{
  "vocab_size": 32768,
  "norm": "layernorm",
  "qk_norm": true,
  "bias": "none",
  "parallel_block": false,
  "beta1": 0.95,
  "schedule": "wsd"
}
Each number is 128 + 32 x the weight over its row's rms, rounded and kept within 0 to 255. Layers, rows and columns count from 0. Numbers have three digits each. The size before them is the row's rms in percent of the matrix's.

# layer 2 attention value, 128x320, rms 0.148, rows 61-63, columns 0-159
097:157139116125106188117084105160181103108072072153150049103176076151127108117142150096127137103115126149073084164115116083132124132128075104133140152126141084119127170165087137185104056102095155139141129136154177137139167130107101082115184126112078124209147129149125175163117082143139092133175139124145083117142132118197103132151142118121094092130112084159192144112073085198113144123115137153135191119129085131160131117158130128153118114138124065102138157081073018108165124136127126
095:133143088133156136125158132113144101115122115099150151144097140074152183182130130112133148181142151128115133182123126141193150133132158128101158059118117152153087153132175131114148186138170120130132106123122118183053111165188098099155131074114224116086060123126134105086176150184172108122165130075127118132131073109162082156177125106075106116130125178188135154104124137128137142082093164134138130161094123117097136098161115179128140080111186102089159145135167113110196126112101134
102:152085156143150177082075127133084146160109119148116167124169174120124132176110111153172158153033102147119108038142125148108107162113141067169097110119054117146124170179187211116156126115148138175160197084156165146147143180151099112148150097112118105076171142082121136080119152151129136109148099159144107177105108119085152165077176135179151126148186114153121116121124137137142108107071104085157183086094146147073093108151122105117075125098127109146134159132133086099165135064099108
# layer 2 attention output (transposed), 128x320, rms 0.344, rows 61-63, columns 0-159
102:125087098115084114189100151167117042131129146150134086154152115178129145095113107141120139199080130157143084081090157143063139128141118175130235161099169159134148141124186151161118102106128148164073125193086165046083156140110146121104175118091125101128134117132171157134152133101104177172168093162122112092115091157081103129079113127152101135148116110068172116157112153124115136151122163133129117137040113080168181107131159124117097108152157091096168184098115071178173104147109164
100:139097109089150123190141128105093115161097122150151146157151178112158138095160119122062111126181176171165157132116089111084101113070134134160116170128130108178121177116108105150113135149135129089122127141107154165152131107138118137147110106129118028147089100141043204135162110157155147127145084082204086177103107121058086171165152078088219140086113128135176103155131141116112122105113174124129155087159101113112112198108143111086109095128118105157113154090178122091157163118173148
105:096145103114129114147152119154081125204158156130120124117048171136124130075152110205164155151140136128107107102096103138118168089134087117110141113171091082094071182155176104166128153103097151166115189207175190086136066102137089141149150175131112117169026115087081118116133183135058114145139135145123107111110112145109149136126150120207150101098087080173140073069061185127135149130102105124149150130140164142067135149111099150098177084082126092084131097082130084102102205148153184
# layer 2 attention query, 128x320, rms 0.148, rows 64-104, columns 0-159
084:127101127159165177138139071133126154150146157080110092160099101112155107068095145130115126139159143099102156078130213161160105073166131095122131153150145120117155103102088018181112104077090088177121208167153139079082159170146140131123118118156118124083143159117133117117160138064096139137115114119136103097158133123165072149111145143167109056130102148136169140142119141188123169091105145113125130093178088117078141148143106119132111113069091135100149117180116150109166123069112112
070:075124085172164129123073104084088191165145185104078087131109080098138144099098172184109137115123153104092165114168149120158050160103100085132109178111111179088155135106066101178073122068150068167139185168150169038116114098191133101149070165169067087061120143110104149082128109120111097128158109136115121134105112128140124133082076082170158057145136116079158227166104176110072156136126123164110123102143140135113124164140116134144129135068089141121142103155120133094085131110142134
073:144111098158105119081110132121107136124128171167085096107068144080091114151114165163109142154126181125128052146121175124160106134113105074099112152123087168158168181089147114213085111098162102167135255147188145113139130147125154119110100157145095065091101146165105107107136165125130153130088118127105143126139154091116109165079139136188223096128144108127118166160138172110147161173120081101105103110170065147137134158148133149103056105069120098116141142094193111121138166119114168
055:150108055138095072144119121151058205122122147151124096103097145076096111124107081100126128117147143189051098169118148105132117160148162102124115157111109125131181142158082123143102138083134143189106193180113181090125107111168156074114082135168109038122131105128087131082133138141067157091143135093109112195114159096129182144131130109094136122146173111099105139146159152092155136160141165138132105142117098133127124194169120104072098122065110093102138123125153101108153149128095188
090:139123123154139129168149135176119124083114106113157138135160152145087120130109167087109091094156123112084141120102056080088156147154141131153143113099140096107174139117087155087126094149054155107065064123058153129108103086118096132090101099114163117166139101064128121105127126085080163091207155128127166146121105165137168131198095124087113135108186143136107092113062147190114162154148171151154183069051135081172139107139139086115153140161104107158154083181130105124124127115162123
093:096063190195121127179161101102155151106130094126129145118158154133114142103103158144120144115171109166083129114064157172118113132136097130138125167163105175097100116050171143134168156149082128106170146130124081124139138116130112209150115151099061132087144160163112075110119112134080165087106179148094156125066117125146073071121158152082118110155140120146214081127157186149158134157171084040066146147168118168137098167063111128090139161105105176057180149100094133174116116139142136
090:087128116140114109184138116106087145131095093090160145118154171090138102065104145117097112130179103138148127082117033143086118110155094093129189110125194153141113138153142128063127140082144089126092133129106132125193101110187083155140112072146075177129123074154093155171154140143091145146143123115086099109114081137117133136149149137130188117127182119187153139100077123155153121140121213132108123175141152157162131137070183114120078087144194142128164078156138173144192132117148144
092:120105136109153144107094156170124103118159108116139122131150180106127112157138120101116124159110149112185165135116073110122139149095115115121131113184194100146165148132150121165153144128113102051061063024111157171080140121091150080080146121144161088155158176096150161163114098080131134123164096136128122074165102183096175145151115164143087156099133196088083117115065072139170097134170177196102128130190066105127138088172172058127144171131104109232124126168154139103107131147131164
108:118105121148108124182151125124130076101161120100128096139151163181151118149145123171144150097120189118166145124090159137127093125095121093139142083113082121144154172147083087120140179105104110079131083066109077109108148132126103122151108113129129096140155078141178127144131150125140180115151092152181139182180132152151143092135089146143046075145146130111173067134144077212111106168080170113041183143158105149144052135155088103112123112111184131154125133126196109175117126162157154
086:079131101161139143107121139035142161063206138093116086085076127143119145162126127106188129197094136140164101155160141133189151167080136150141137105131132135170105090097130111144155155128118139128157157101169046124146125110087142166118092152108076144165154097139119142041110117131180153165080123137147071125152100112106140147123162162102139106166105095077150147115135133120090153081111043117118199078145077078150161102137161129097178136114143157136116155122110173128106099086092093
092:109126102098151133090111098178157094162146107089122125194117132081151061136143097026138156171157104084101191149122091120082121120122142125136148132163179118120130110121144154117163142202095190153080093095153146170059141112135077085088157145097142133120116164123188150203106109067082143047133123120122147116066108184080144109214073153108118146114172137147113124097108117138107145102168092180105084105132070153098128157145166180159166185120099062167088118159071200113092159164209160
088:091106137126120095142144170145104150182101143141175101109193127106124078103182147120152098100063125155098092119059120157130131220149154130082150124099116125091125129108157193150134066112130131135114145150138103149105092064136136135180112123139183111162123138172157141068123143228133103118121147152107126134072112085113120119181141117121160107143129103144077105160167129090114163160118101087143112158086137146119148110150160176168198101093098097108162175116129081111137158101149194
101:169153115102156135141147158164141138120094182108084153084108170172131118157098130112113096148167106181138099108141120196093050138133164075095170159063183094062126086105119158146128161200078137109114094117139127085105092082130081123162066133137112099100112079111109115145141146093167163145173169129166136078112141180139138126164189145162148131099185119092061134148153076151071158091133160139093097128105118112128131065174152074125106109118100093182146072139154109138093175140165140
085:142106166138114116142153154146078130131099138138176130144160145143143094126134119075112120067153150170076162143074116121091106145087100131086162109122164073132107146141112167131123080089150155085135057191097109145152135109170165117147182099116111133171147118164079172187175179192077104104150138141106133156104172084126150145092176153145121106125115100136166076125158137122094109175158162168131139188095156127059092092134136090087103131115120123131123114105113144141210145131113073
112:106101092139192152123131145144118091141184098091098162122111151118091118112111127097152090084131133122137159167159064116170110092102127148116147136072124152092132144143112170084129146181133171109114025109079101140140127170148137093136074114138149110153147093036130149176155144069089159131203111159164177096137213158100142116110120163107155098161191116176100161135111146172145192101158173162156080132092151113212146118163138086131128122176156141152099140183156137133125121168137134
096:161138104157092131148139131125159104127142152146114185083128098123098102124108126156157112132136125144084119183145202123132122157188129148094145184141113067099072097092132133091124070142054109187139175110138141116125143116156117142196111122162124188106090097154154075084165070184099058146142202110122131136127148088130099132171135066101074112113120093122123145122142170067151147159090095110161127128101169084109152155105176159138180137128148158095137141160098107095153111143093082
098:075111133137167164146111052102115185103102124135078129182070084125158158148138182112080084126068122133118117131160158105169135201149146124119186094148142122124145066125112090146143181153081149131165146136136135146170191139183140104112054141042132089113119141102141120158117128150106113075081093117106143104122102131143108098118166118093103168126116139153102108144070173198129219127198116147151174109102099116127152128110064182128147057108132102131128133151113132179151097163200128
104:092125171157096104132133133173165100106109092160115128091128101059089083169140104122149144081115174104158138101041171111169153172133136128109095166087068138116082127198128111172140160170115168121178162192116088126097153111174147115151135142162074143132139154189114130106184100180158179120177157105108145092132167115082134070115128131116103110131121157136210087166139158158118135155144133100117086141071105113049172144048193133082084098104123114074113140155158114122108098157164111
113:143137137065109123115077186207116080097161081171118140130142121174088096149116083097142116174070130138166122114133123154086133126127137148132213133077094111093133115130156160121122048137118137134095175173097124137126142141121178148142120146114080164166103166116111131152081155104117158112153092153138142121141095151091107117169118184139107157110082165083053087121147105094109172175096164150167162120117098121102157142166203093088149069125144144115097073174156095108129114142171157
115:096171091105168162120085155102160154114164090150149131196093169110110181132162137151207100167122142109127106104203133141129129182126084106142149161090169119146144183128119157150145135130113180134092174112127134141099094143062079178094128122141095156138114150128110121111082105150178082151086112123116109070150140086163052110155078151149138125144145219057128198119071055094093162111146110121196177096148124110112132137179137098098158123095143123124080143087103116116107118108151183
123:152077177142143144165146123113162109086141184161125074153138088120152175117108160118076095128146090124104199081128133113122139132152150120152127202171106163115177132110137113128187078135114118130128104138130147161116124155150106136098068153155112117179127101087168100100142086143137086073072110119165083167084101160121123082096081114113017159101136160058137161096128130107151114152208125137158107208120140131127116146128101127135149111146058090118173087106156065158108086136129178
112:158153088128072126134114116146139101128127219120137124080088111103137111114141141113038135099092126126210127158158120075161093150145104093118136153137078102161207181140163149080071128085107088115087109110091108162112177097086111087190116097141097102138125144121125066062123146088087151141166053111152118150093204135105184131182124107134063107148119130114090107145096104104183104128075114216103130161143170131114145099142159061095097153118122083193132209160181150088142153139148124
124:118151096074179128149112137089111173147200044077121152134160139146150136130141112166151090118105089078105143133150191142110106131165106092136073086157136183163173167163119150212138162091121166138093174065140120152150107121132155179088138096135130099152196131143052134134139109119099145168090101148099117078158091096117097140125141137201201108146139106126166173101106138143134128102104225105080089180153128152135177142132161129095057097132157114134171159163114188068098136099160190
121:099116186116095144131131162115121137098194102094132101141163067174132161174100082144160117124076160113155110151127123158120075121158120130179098137143170121173076103137160150086122136145163093181094109118129065156148125122155125152142103171103177073091172125154096112136174148121137159192146101138214157157104135039162095127146058123096166151164149141075168135165140120123154086094107139075139111129150154143108171126083073173103131096114064108129141130112087151050141155177141130
106:124079192081131149148093081086064159188101103141135104076118099131087052168129158149151143159111191094096131116140102153118102164094103120115136092135136199113094085116106163196133138075183180132196105140101150087100115142096137172159116167148060163106091125079145132109137158157117138145107160168138149121132170091093100099117147080120159154126095161089130096148077158156078184135081132089151166140145158186130123126133121150118127162045077097147099083107146110093109161091150114
115:102111129105195147082183149114129095103154151151121110157171106156168168116069080093129086140148196111157140129154164120111098123145098109193080157173089112083139123119156109132178107145124137104122111154186129101094116120153174097117150120163110137159107124090106103130142127147074119067088117109133111100156157131179137097133222114138151147125120180111139140129112143132102149120202124066107116139184175158145085153176085102128104192145185143113128119127165052136191098143115129
117:108211124137120125144088104147163165084120129090128145146121127096200105145094127149178132126149101133090114136126139178182131199186153167127101203177153156061083159089077144086112085113178127155058216180189126107179083140074083208146114108085135065177110116148105121087110113115127129148096102154090116167152143071151116158131088118112183146120134065099134137146076084099123131117147120099127064098175192092108096096139088132125099142074121115146074140117123106118146116140111107
124:158194095101124119137051179125118158107114161137185124178108126118161100152160107140114160140091117087115091172145110119100144140106080134123142127152117116168121126103160154146097136099141155117161079173129143156125153111090104103141101148141103125152113138080144105148021090073118132140113099168157077163081100104094073145201095159146119159169123167110037141171131055113154139099199126135121112173111138131115141128051105123152107196038113154145071113131137178107101168104138150
114:108152126149110154145090117153149071095143074137144110076205114146170105142186152107096160176069105138135131157094110109069111153176101103134135131087118077119089133106159173097118089146142124121169060106177117119111168103115124158174143119128093200130121075102165088123162115126151113215136071144157111138163130112080079166152137085155111131122137120104134161147161111068088125127124097155111172170106111145094107162100147118149124181128149134177150230158092101131148180135059109
122:111135152126134053142178143139138184096078123103118136100119096151135130158129196099138138096136159122158114118147160157164097112173098132155119129102129120095084130134179127100132097183109128205146153083113045105127170120126142143129130073142092113098114065119149135139204155144077141119160193102119150161132115128107112073101135143112160091092189067168166148134118154163195127074087112076124089144114187126179130130135141187059084084219134145175107116180108148123115127141064116
120:155142076127171130142062073060091100098153136083141118207083154158133159151094133130137100131151198143110149195145155161150156175159059164143131135147163144120120124110130140120121108132131113131091152133157129165160079091120112158134162124122161145173088143171076056132154165112106058160119133113067126103115123088168085144107144130131154043118095103115108120095155091136121182169122118114124150102057135032115146090138121081084098124116101119078156135148106101170156124141100126
108:116093112115166169152140139105158183169193082106094138187118179141161098096164093112083124106194144145126194129179191137102134165142119092111122108183130156136114127171155084152117066111078112110140153125148075096130101140129154152109142113108142225149132176145075143137123171118117107108091107131112122157171100101087142166172136132141095048079112146154152172049063162107154110158112132126108146107137116171182066189093148188101177119132125152078164089113085104155144089105119135
056:118119121145103145148139067124123194139105149121049077119090079141123105124090182145090113155159123119094166131149131105175042190114110149098094116090082150085148131110127135182069121081161115185141203168140074096159213141167155123145077106138080058149149115133124142064151091114147141092107125116111113106103110148072166132123099125172168106123147073118118185129164183128118191142127100119134090124126119144077136177083097156122061095110111179081102090137141159139118141112127148
089:103146112128054084136143144144134172129094165130032133099117104115140108105093166141142182144094138153166138110154138132242091158108169137074116140108075091077147100103122122177064136134175128168136186161161117102181106167164091185207105098130129094145140157155096100137134127124141101109068134161174107122113131069138122132158078115164167186137173090102128134133183186121117175139116130130075122110108145128116124185117113146195084055141079147118098103111152088171054114107152155
080:074123161108094160158143125160129178151110141120120097111132161167130176154113134152086158121083163135190101120123139106143049161077147128139112161158053177141154175146149091116131144153132128176152101144110118132143125159140160081155165137142123118155082162163141161131078104139104068116136118177144118116151178129097152166114092098080137093136136043109156101136133144132122134138101125106111166193208145138122088168114103113098084070124131140099058079109168114191115097085165110
092:111149115117040159132183141110079149128084158100029106142109081145126143093165143127139161145123142132164061081100110082120083159134096136109194105194112166161088156124045092155106131163155118169179132138139122097189124118139142103124095174133119141109058123102163141130080126157141092201140102165153136140162109145136126187095137094123108155134176079135160147145156148146119158164135111113143134167166159116130097142104126148110151079131136146156068111082151088248078110105183115
071:149166119090092144037128150088090043125115150148085173094154085088088068119193145099200135149149185115145100160104127102085186118188107126146171079138129133158081143083068123196132108108125147154111163177150155097163121131133123141137114198163150122123137114076119100156120138068114160189082120125133144138133115087127165179124154135148149143156112164142156088148117143116146126187111135075202091125156138071167150125142155132096144136134180091144121147119140089134158154106088092
075:195143126156159102074100099081149176188180050135140141108115101162131122130156084121148109141118129147043171141151126152146117111136108208187177072076116123196111083152084132121143152082125143197137097141153149115143146166130174130099102150138182170068170121094150165114091083093119191096113139138181173121121151085135137140095152160058094103154135182183105047130100186102147136102093095109158128160133094127148229126124111130119071163152127139109124117098135186106162164120139119
102:160149110146109144104178141064117151133186172145103119094118121147149150041153135148049126128143117167066115128106134102112081146136104167100196157099135124169084142077066124111129136138104128134178138118115190118105125144171131142142110115114153181097115056105132095133149098123074119098154152144185149159115167083188140188139112169160057098193107123111119108139104122122103067089188088119066158181152113128085143173104153125102167178136113159114123211100087097124121097142031085
084:094119094127067098098136109102134062106120111103117123163137106104041154168138141179148096105161150170165140161107171128137127090152073048113159120079137124150142135154097099171129113150095147167127110123108174094139153162144156122131148149167089165097123072116097085153143191136058150139092132127158147093150123127165139089123185105131073107104167177098134151101130097181129136135132100086149077172118120108109137137127150089095148142163210088097155147142184089136143101101132104
094:185172145140128105153101114117107095148135071167103174120078082197152140149115154142148121171145051152100141180143118048095074138131079141166114088134158091159147155136092086114094121119128169179129067164104167129131122177160139111168104099121170135144166096133119134105121139093153149092178119112145131114167174137129121167123190112098119122170091117156112195155097094147101120088140096174170119168116160071164115115136153113130193147156157092114068159081138213150161121110119092
# layer 2 attention key, 128x320, rms 0.136, rows 64-104, columns 0-159
067:189095150157123155080113141160103158112166102206191098170128164096135138126218050166119156149090159075158112124115075129040143136133110135171091100156119117109027133126124132131130101149120105095147108093117161178121159099142077158110182136110141190133146124122150144159124158129104173169135135153134095127141123122098114125147099189136135125113122209091105071084108125162144102135085079149161114126133148165196106079165139144090126141129150088110110117117151123101118199111176195
061:160156166159130123093134165179156163160148088107157123150154117137133115164140112102105124092115174088149100078155142098163160067099142156173092106113125123156078089103149108124134121088112096155167100129138156187109167157102104187132148147135196167138077135081184121129140105119167162086113203179156126153123105092100119136127120123077148152100131151212144124163121122109109093117086130135143123100151117121138164061182141111128095119116082148137142099101126144076128133131089126
078:227167106189121109068093130136136151144170151101126109166139122156108129150145133139089117111080171120145109115194100137159151124064155141173161128131132129128120120093162119132134163144116168187170148131137134141140100134105115085114139116152249136089092183161152147094140101140141130073102192151128100094101139138150149096137131115078155139127092163148146178108140144079088102105092107090105085089176153098130166121157147154114082122112101180133149099064063131079074120119117168
068:149150197202154129102171158158138134103133110126169126178164133128067143118145137155089133105115137099157217109207107142195112133066137189153130154105128136129119130094170134136135152131116146171154187132111117163151145156093136166113185079110216102099121167106153144156163115106169107103104172121129102140103138136119144105084138107112160103172098108130086128152116169092113124120112093105126119129122147174130131131180148168115065097166066143094119054060065151074111132068155174
081:147119120090165137116159083101145150229176140093164133095101048159130146150179114115082119092122116105111118095156145145116087119127185100088083151143084145130131122163113096172174135129138096134162073109143198149143191151153145152141097122162155116111128123165145128151176132154142177138113099124190152110172095119130159133049127101128139118213053118093090101090071133137110071119160143066135133220162110198145088082073155100122127150140175151115068161132096139132153111168128085
093:113117120072088139126094191143122121122099209099157143133109155103145140182067123112106153126124081145105106165094106109114118176178099150144078199095144154084151113136150157095178099092128130114100110139139160105136118094147101110118187129140191118193163113114129158155100126140111037073088174122100093118114122131102168034182139119101153172135106127112094146145171065109089122142152168170105081119063149116108131124164151095095129154131134122099170145118123099147108115109128113
080:196033114083152126134146112135163110087113142085132153103165150124167131170145143135112106144107144146115081132110182149158128161076173103057181185111099061126104120072107159127085115156105113152147150106148098143146147110091082091144111103174162090073136129086121091163142147143169100120131116141143135159165096138131125043088105115111103168137173122076137125153129141105077128155147124098135172166057177109117127083146097141105186093128188094120133177130088114111127110154153168
079:126151187129179170158166116137117095086122117115153157141154153092126076148129114125131128122125116130161135114200094126105129122149124142084118159139120111093150153092121102084139113181116147144186142151161103155153141074120122144126178151093159081170106099124176130132131153127188180185125125186129206166098115144145119152124081140116147130219096106103095113113098143161124148135176109065162134159104142141093049094088119144102105111144107173138138112123113155048151161113154173
090:121135094117117183135118136141154157087161047088174144135111181063124096118138154113082096161082142187116111144095039113052144180143139157149124146124126101088087096102187147097145146174127110145048112131197202142114170075085095131115133143108090112168107128153132149097117111088119118104111180112095166105123088086096172102118132133123113205100142124058055109070155127109130161109151160151079119123170143141124162098102105129153112159078130139123147080103129145143127105127175176
083:162189101147145080089113119146120106147110117161147115104138110104103136148062122090234178145145118119148104087146137136115149179105155160143115056183157126176156140195120145133113138086111152110157165148061152080071105112114082110148132125123121105126114097174106165094136122088126117107138136174179117143115133149083131089135131097136108094120134167123166117141142153116107093119126089197096116077116097113123144140143124135105099138127092144139095167092117109149061178052110071
089:095166150150150125140117127133123089104090078101190153079139118085092155163118187153123149110140111119190116152188110139115131181117170155077140146167134161142151201131153103048135152122138151122171144165114093170136102098137143129127096090097111098105058105179163120109131133070178138162215138114136142165101136133182141130179091155078132133107188120055138118143104099116088102125144098116145121140097127125141135092083146187167147018159104180179087079127161134110107122172189175
093:201067135122085098155130171178124153108177132120116114133137167153117129199060143129127070146104153103161122116139200101121145083111142114059097149107160050060100102155136092105113127124090159180118151098086092121085125073145167148119183151235177151120185152085121102137146152152144085150123105069098131169175109186113192143104139114129139149127105116136183141111154108117124105135096119177137117139117133084151166120159130116123101097157184104180088099147183161096092046158109113
098:119175156145139126141122121098168141132082182193101151129092131077105129132083150132119112146128107127127129111131159149161162176126138142114074096168158142087097129182116180121113097104137142181093110152109148108155140084138085116115094154094083090130136163118133084169195131159106098174150107124197114099092162114075152137167143151179194148138078163151088123164105196093131086072133127162127082019140162106184157124103104154153125172012133103115107145111168160127102169167103094
099:177135205093071085145139125130102020096131125145149085083140134138155161107152130145145108189171082184131103080117135118069022075156125157043113169173180104148111091129127161145109148031148102102113123143096124155191088140161126129102127163128157108125128176126121076117125124177097086121076115122097143205150114125098150152119172159084124143123150095144080119121145164118091106121152161103192095162132119174108092112096078137169134073092133064174133117126161168072102136121089122
099:109124163170125104119114145134194146141091124121073093097114139192124110137089096141160144122109137118114106128096166103145135175114152151163055092119127127172141171064126136156128164109129157140112146136115114135059140108188087096122166188163128069155134163109091086105176108134163165128098064122146089141118156135069096094134111170117180161110121156069097131130101187077075119156141150125104118062142157148155168146149146107133131196103136141060110181126132115082105147117133125
119:146127151143125102147145186167128118098093161156139126108156124096100063164121105124152163116195113150116052124083189137076073168119156119029090122115120111156165106106135136091100115110158092152085139172140182125117202120107117110140086133103168071072122096165081111134141174183132122239147075111134143184118090131088163156161103115114132152131137145129135093189153191126124106126110182149186127096119154165143152116108164104132056167095108104115138090137118133088067135112096090
108:119165144143181157076129079146105142135109057042094154130146048171148142113148141153075162082115129129156120126156142119167128120105101135128142116079122150192169128115111152100111185163131177125126100077135085106102140124069140100128083095128149107109131077163141146138153115108112199127180132106119165097112064099142159139110129114139090112178103149108120153128089126128130186100183121134178148142086140148069125117126135125125102125130139147134158176107086113153119117116135177
126:064103120149126118098136190108143169054140145134111103119106097138121100163120153123163187172146133151128136168075137178132100205113205138111177086067169049112166129173138141186100152141133103092097111159143155207125174132158133151113112097058080113091146131144100118136154146135166117160112081125176113122128114130099149127121138141142094199114140127130104156153118130094086136137085130166200125115145138168138163098139120172055101128107102045147109114154129212147169122137185100
109:122075105117126131136080195128099156177111147203118122112118114127116096139077142127184090166153153100159105160123107109129083126104118197056133128110104153153108166124065114124063092104160131167127155149172126147150094113138101156109110148124130088165200115150099140096120064121101119108118087167154147135115039112114096208165089172092059134101168091124116123163076153098146143150187158118170103174088072095080130174160093170150150161097103160131147117105175115167102129128107163
105:163122122155171134104111194100123123079110055171131139134136133159079164140098092184149122131087128116134120114113104132151076090143117166090189131061157132152136136167136164152189113151092148097153108073172104171108095111112164132138145102154091109121138093146140119131128142138068115150162103186115106105091144108152062123082140151138096130134147105136131109091087079154106147127129144154140152152086091089061168095198164115124182098178128094143134084116115173174103118075119176
142:140124147079199112191110128143163072134129129106136115134159120157167112110123126170072102119110096124174159115169126136178109061199121131125115199113169150132150122128137097111097144156130103141174126099146087113070095082105114012116127099225124122104137162148131071152156137168170090118087139125137137112154185077145088047154096135166138132187067148074137176128150099102159089130118134055090206123118144147144122131127188067142164103180106085097149142143069087099094112125157151
122:143145094112154146108133069121144085142160137108151212141139132130139166085088139150129105082113140099193130084189087182205150112141102080126128130072081167171183190120133148133132175145126143110093111136086152161120156136102120110099142072192115120131096106120120087100173157085114110095122104138108116131193140148180100098117132117203096121150096145117140148100098065108150157135093131121043139106077158128124099111135180128122112138192168150117146181111131077125141125177130122
114:094147155105157113138122093132112156120149049067125104095176129183102200154145105170096128113148055140137110086178193115128133177128144131128137145212159167147144171124085112103114106137137168095136112132134108120205094117129177185103139093139152102067151111128132098161086106164165156120125121076114168140162125130125129163081110127138133135208145104100152144151160188138075129146148134082106152163179128161065097127127157129112101160137083135101090106132112133183149136078138113
115:126115136102074108159150138112146174138124155124075162073144077108165143142110151132157116178112079161105156116105128148115144183107155145157152104102136053197142154162064108120144154152092143159102100138115127143146112166157146189077080137114165148153080135136131124152169128177163169103147077107114076119117131110159089135161172116109144147133180143105126163085131167104106083143146136101218124107154148119155075146137143165069074130107128135135142159153106126106188143139186069
104:140088116125167124083036100116122132191078113154123126136127109162076066162150133128130160187113168099168113118191172150146088151157104143102181133132110125117124117118172157121149138121192125103174092156160160150072124081139086080133101131128088184056100124125113099098160129137144175159102130152135182129116178111129106111112083134116153120113072137144169099145127110084122156145141093042133139129120210130124140081128166125143141153093120073144147163156101080117115110050104125
109:115116166123120149113178170087111107076158121167119156067137107128091123135163134100132123195123145139076170139164146120134123142211109094103211146176116125169135123129064064115138100176100111123116147080168086109137153081103142105158137105129058091028121083112139128137163138096090137078098108108166146092160157138137084081134113134177089094167171108082063189156066153110142134141209148112082136169126114132197135130140133102133131161173143080167174097091091114114101123169148183
101:157150120134141143076044086144131148094058163179076120172125102083187146133127145183158102108186169139123059184164166147106150101120117151196111135173131117157120182171146087092134120151141156149132133150141119103077154181124111092100170113113170117129103117168099182086129110127120147137226158134139119094169119068129158175151069154082111141180101111161191184103112096096195156138149167136079121098158204143084159153164188163205099148071088168123105144088163122165138091152122092
117:097106162132096083118078082090179159087072160122159157145071079100139128165149119121076138139147133155110131108180130169051100165113129130091137200167147126134135074125123112091093084159100145165117132131093158080157086077086115175156127122128118086155116153155134110142119111079126082098088122179165168118148136138169116159143104176074111094142115164125139144142116087075155084129181102138094142089161121135142041183122121158143151136127065134117071036133144093117129084123201117
122:137099089107147156087107145148102161144105108165144153100160140108126162077204093148149150130142137125127123096121127170150109093145147111203122137108113072083126110175073079163079153115125176137177128142101131105076119132114152108118089124191120135132137101057123174135169092187160135172109162136205123113220177164130167107151183145163108097115103116185156134189116084166092078133142115129102114081070092078126132073124127116123153168177154165122117196156153109091149141133129050
111:127099114077168101116167128159159104089110092141080135132114104158096102121114189128083143122104123128134128112133113126190133087145133162179152123076109137069127150118149186158131136155100097112096096074052117097067096167056104112096101077187092175086073117087156162168175146135127133112214137158150138154192177135133159103126156177147132148100175146110182099131104208159140100154147023094136147121067170131117129154165189139086115162210125144161112118154183071146102117140160142
112:107086128136135090089120059136136125135130121118080149200060024086153078163113161163067134094086243086154142113154146099206120103157113167166107191152138129168119158153049134138160127163157122145144212131121134075119120117081069138122140133188109179122108185099106137093172100145095095152122165104123125075105148131162131087140090112152137110121123192102091202125090143152167136106066105112125113098076135165148136113101139176146162072191124132145122177158110122125130133110166106
117:147145107097137160129123104102220156134194182117132155173110160223161146143126123089120128106163120160127136129127124124132117135144136141143065179099103168196104115061161135097143097118100161117135117114151114112170081136131060174101095130148177141091140161086158036084148101115150155090100135157033176174164174118161126115082095129115106134151098071191187155120117129088143105133223093058108169151131153174150114101121138126131132121123149128111126144059045100124102087098095178
074:194102096143118086087115133147103078131165135103124142142147118160153115140194119140086195103060124163149159174102158119151079132055129188172114038122139134133161133165094141121156109147152143109127057139107141151094122140165116122104141138106161111051120123116125165147110124085132098157171112115159115140127131184133114087111154181123133092120103105120142149115091088085100180110143182145068128128138148101120064115093145125119137160082101145126164131105094113080136120044128117
068:136132104128130122142159134102074106084110140144111101117110119160124151112135159143089161108171127104157152149079170108154126093139078163110063057140131157106149098115096195171124132080160101166105159165158121082078120146174099150091121146099049078072164116077100174111111135081162089115137114164078096115120131174120094116179162163137136087158119095147108163138135100130160154148177174139085081084121118154118111141167119121131105180083159136111127138146136151095106135052108139
064:153116084127108059137129116129167091137117163121064132099114089119121131130086154127141130147157106136110136148092113138167148139217138130089099112122140165112126117094120162153096126093150098145111167163123092086124067047165079086152097140161062035142112104109094094103133143172071138132172134092102058132110133107145106066183126156180123117149204147119188150133131149135145168137147131142107075058054110080095170134125110150166131144129164144121134180184182078117129160117103106
062:187065070078149077095117112134114090088146128179088150150130173128117163058138125142098124093138114174121136165119156180165099125172147099107054100105148119149144119079155185163114080125088129203129149105111090115099069101172080147195157132154088066074150145128119150140155113128114112094106125075055063052111157140148124051142165147148084130123158160139103144132139108163180134134175150122070087091093120139091175189134143121143115098097147113140134165165133108078126178119098121
073:157143149167128118168095162150170150112096197132196132119080144136169119160110121152065164115064090139161148125126051075167143145120147178107086181065107097119110122136143147060149181137113160095135146134143165141099115131115091124061191099086212119097100141129187155143138127160139080135120150200130113118114141112145137116126075123117187154179064170087088165112132128054080109119132137161132136089161113124168130084142146146144134136128067144093149104079102140138104121122137166
093:067105166117167156173123130141117095080125118134085140148168161062166147101122157121099116139150143125143094171118129108056164127182102112146100127175136115092135159113154106123123099170115121084130124142126104135106143111111091195147134118109046128208111111131105125181093145111148157135115140136016158123137106145124042138159109157126137176108147154121134098076116074171173148138187137092154106161135146117124092139111123122130140105096125128179124073200139128106156114090126189
086:140151140071124183173132082126112164133103130098229060118108148151151125156097184131121130142146080167102142122142118078111097135131086093174169187160190101110111085167094135122103132116183122141133140176154124072176089151152143127139125156115161185135085146148104052131158120117135075113120121151126097109093072092156065097162161127138181111116115136106091143092151122151152138177142145116149142137118182138123093137109098130108138127137157100053184184093132105143134120138135167
087:150124182218086142168138134112095144140166105142160087126107174133163138055119098164086202115115117121162135065168158182185058103043137134097122135127145144116134161121142114146100113130093130125145161147148126112127109106180106116135120141096110035093084171153130140106092127120059068143118116121167116170106160122143115145085076157153144051183075108133114083168123147111110080149122154176123151101228075178124106129121166169086136155140058122120085088102116151124085106141142162
088:091135150139123138119123141129106129125100121102013116104139110180119093085124135117111103105162164150097112121115108089162138140212148119122158126138047153183050174173089160140153176076130135084113102106112127120159115165119158100117065100133118148135094121145125117165124173143170152183103110170116134165134168123141109234119117111123164133104218134085198095132132127190144157190146136085110120126134183175093091125112101118160122040126163146145106144117155106087156144161135188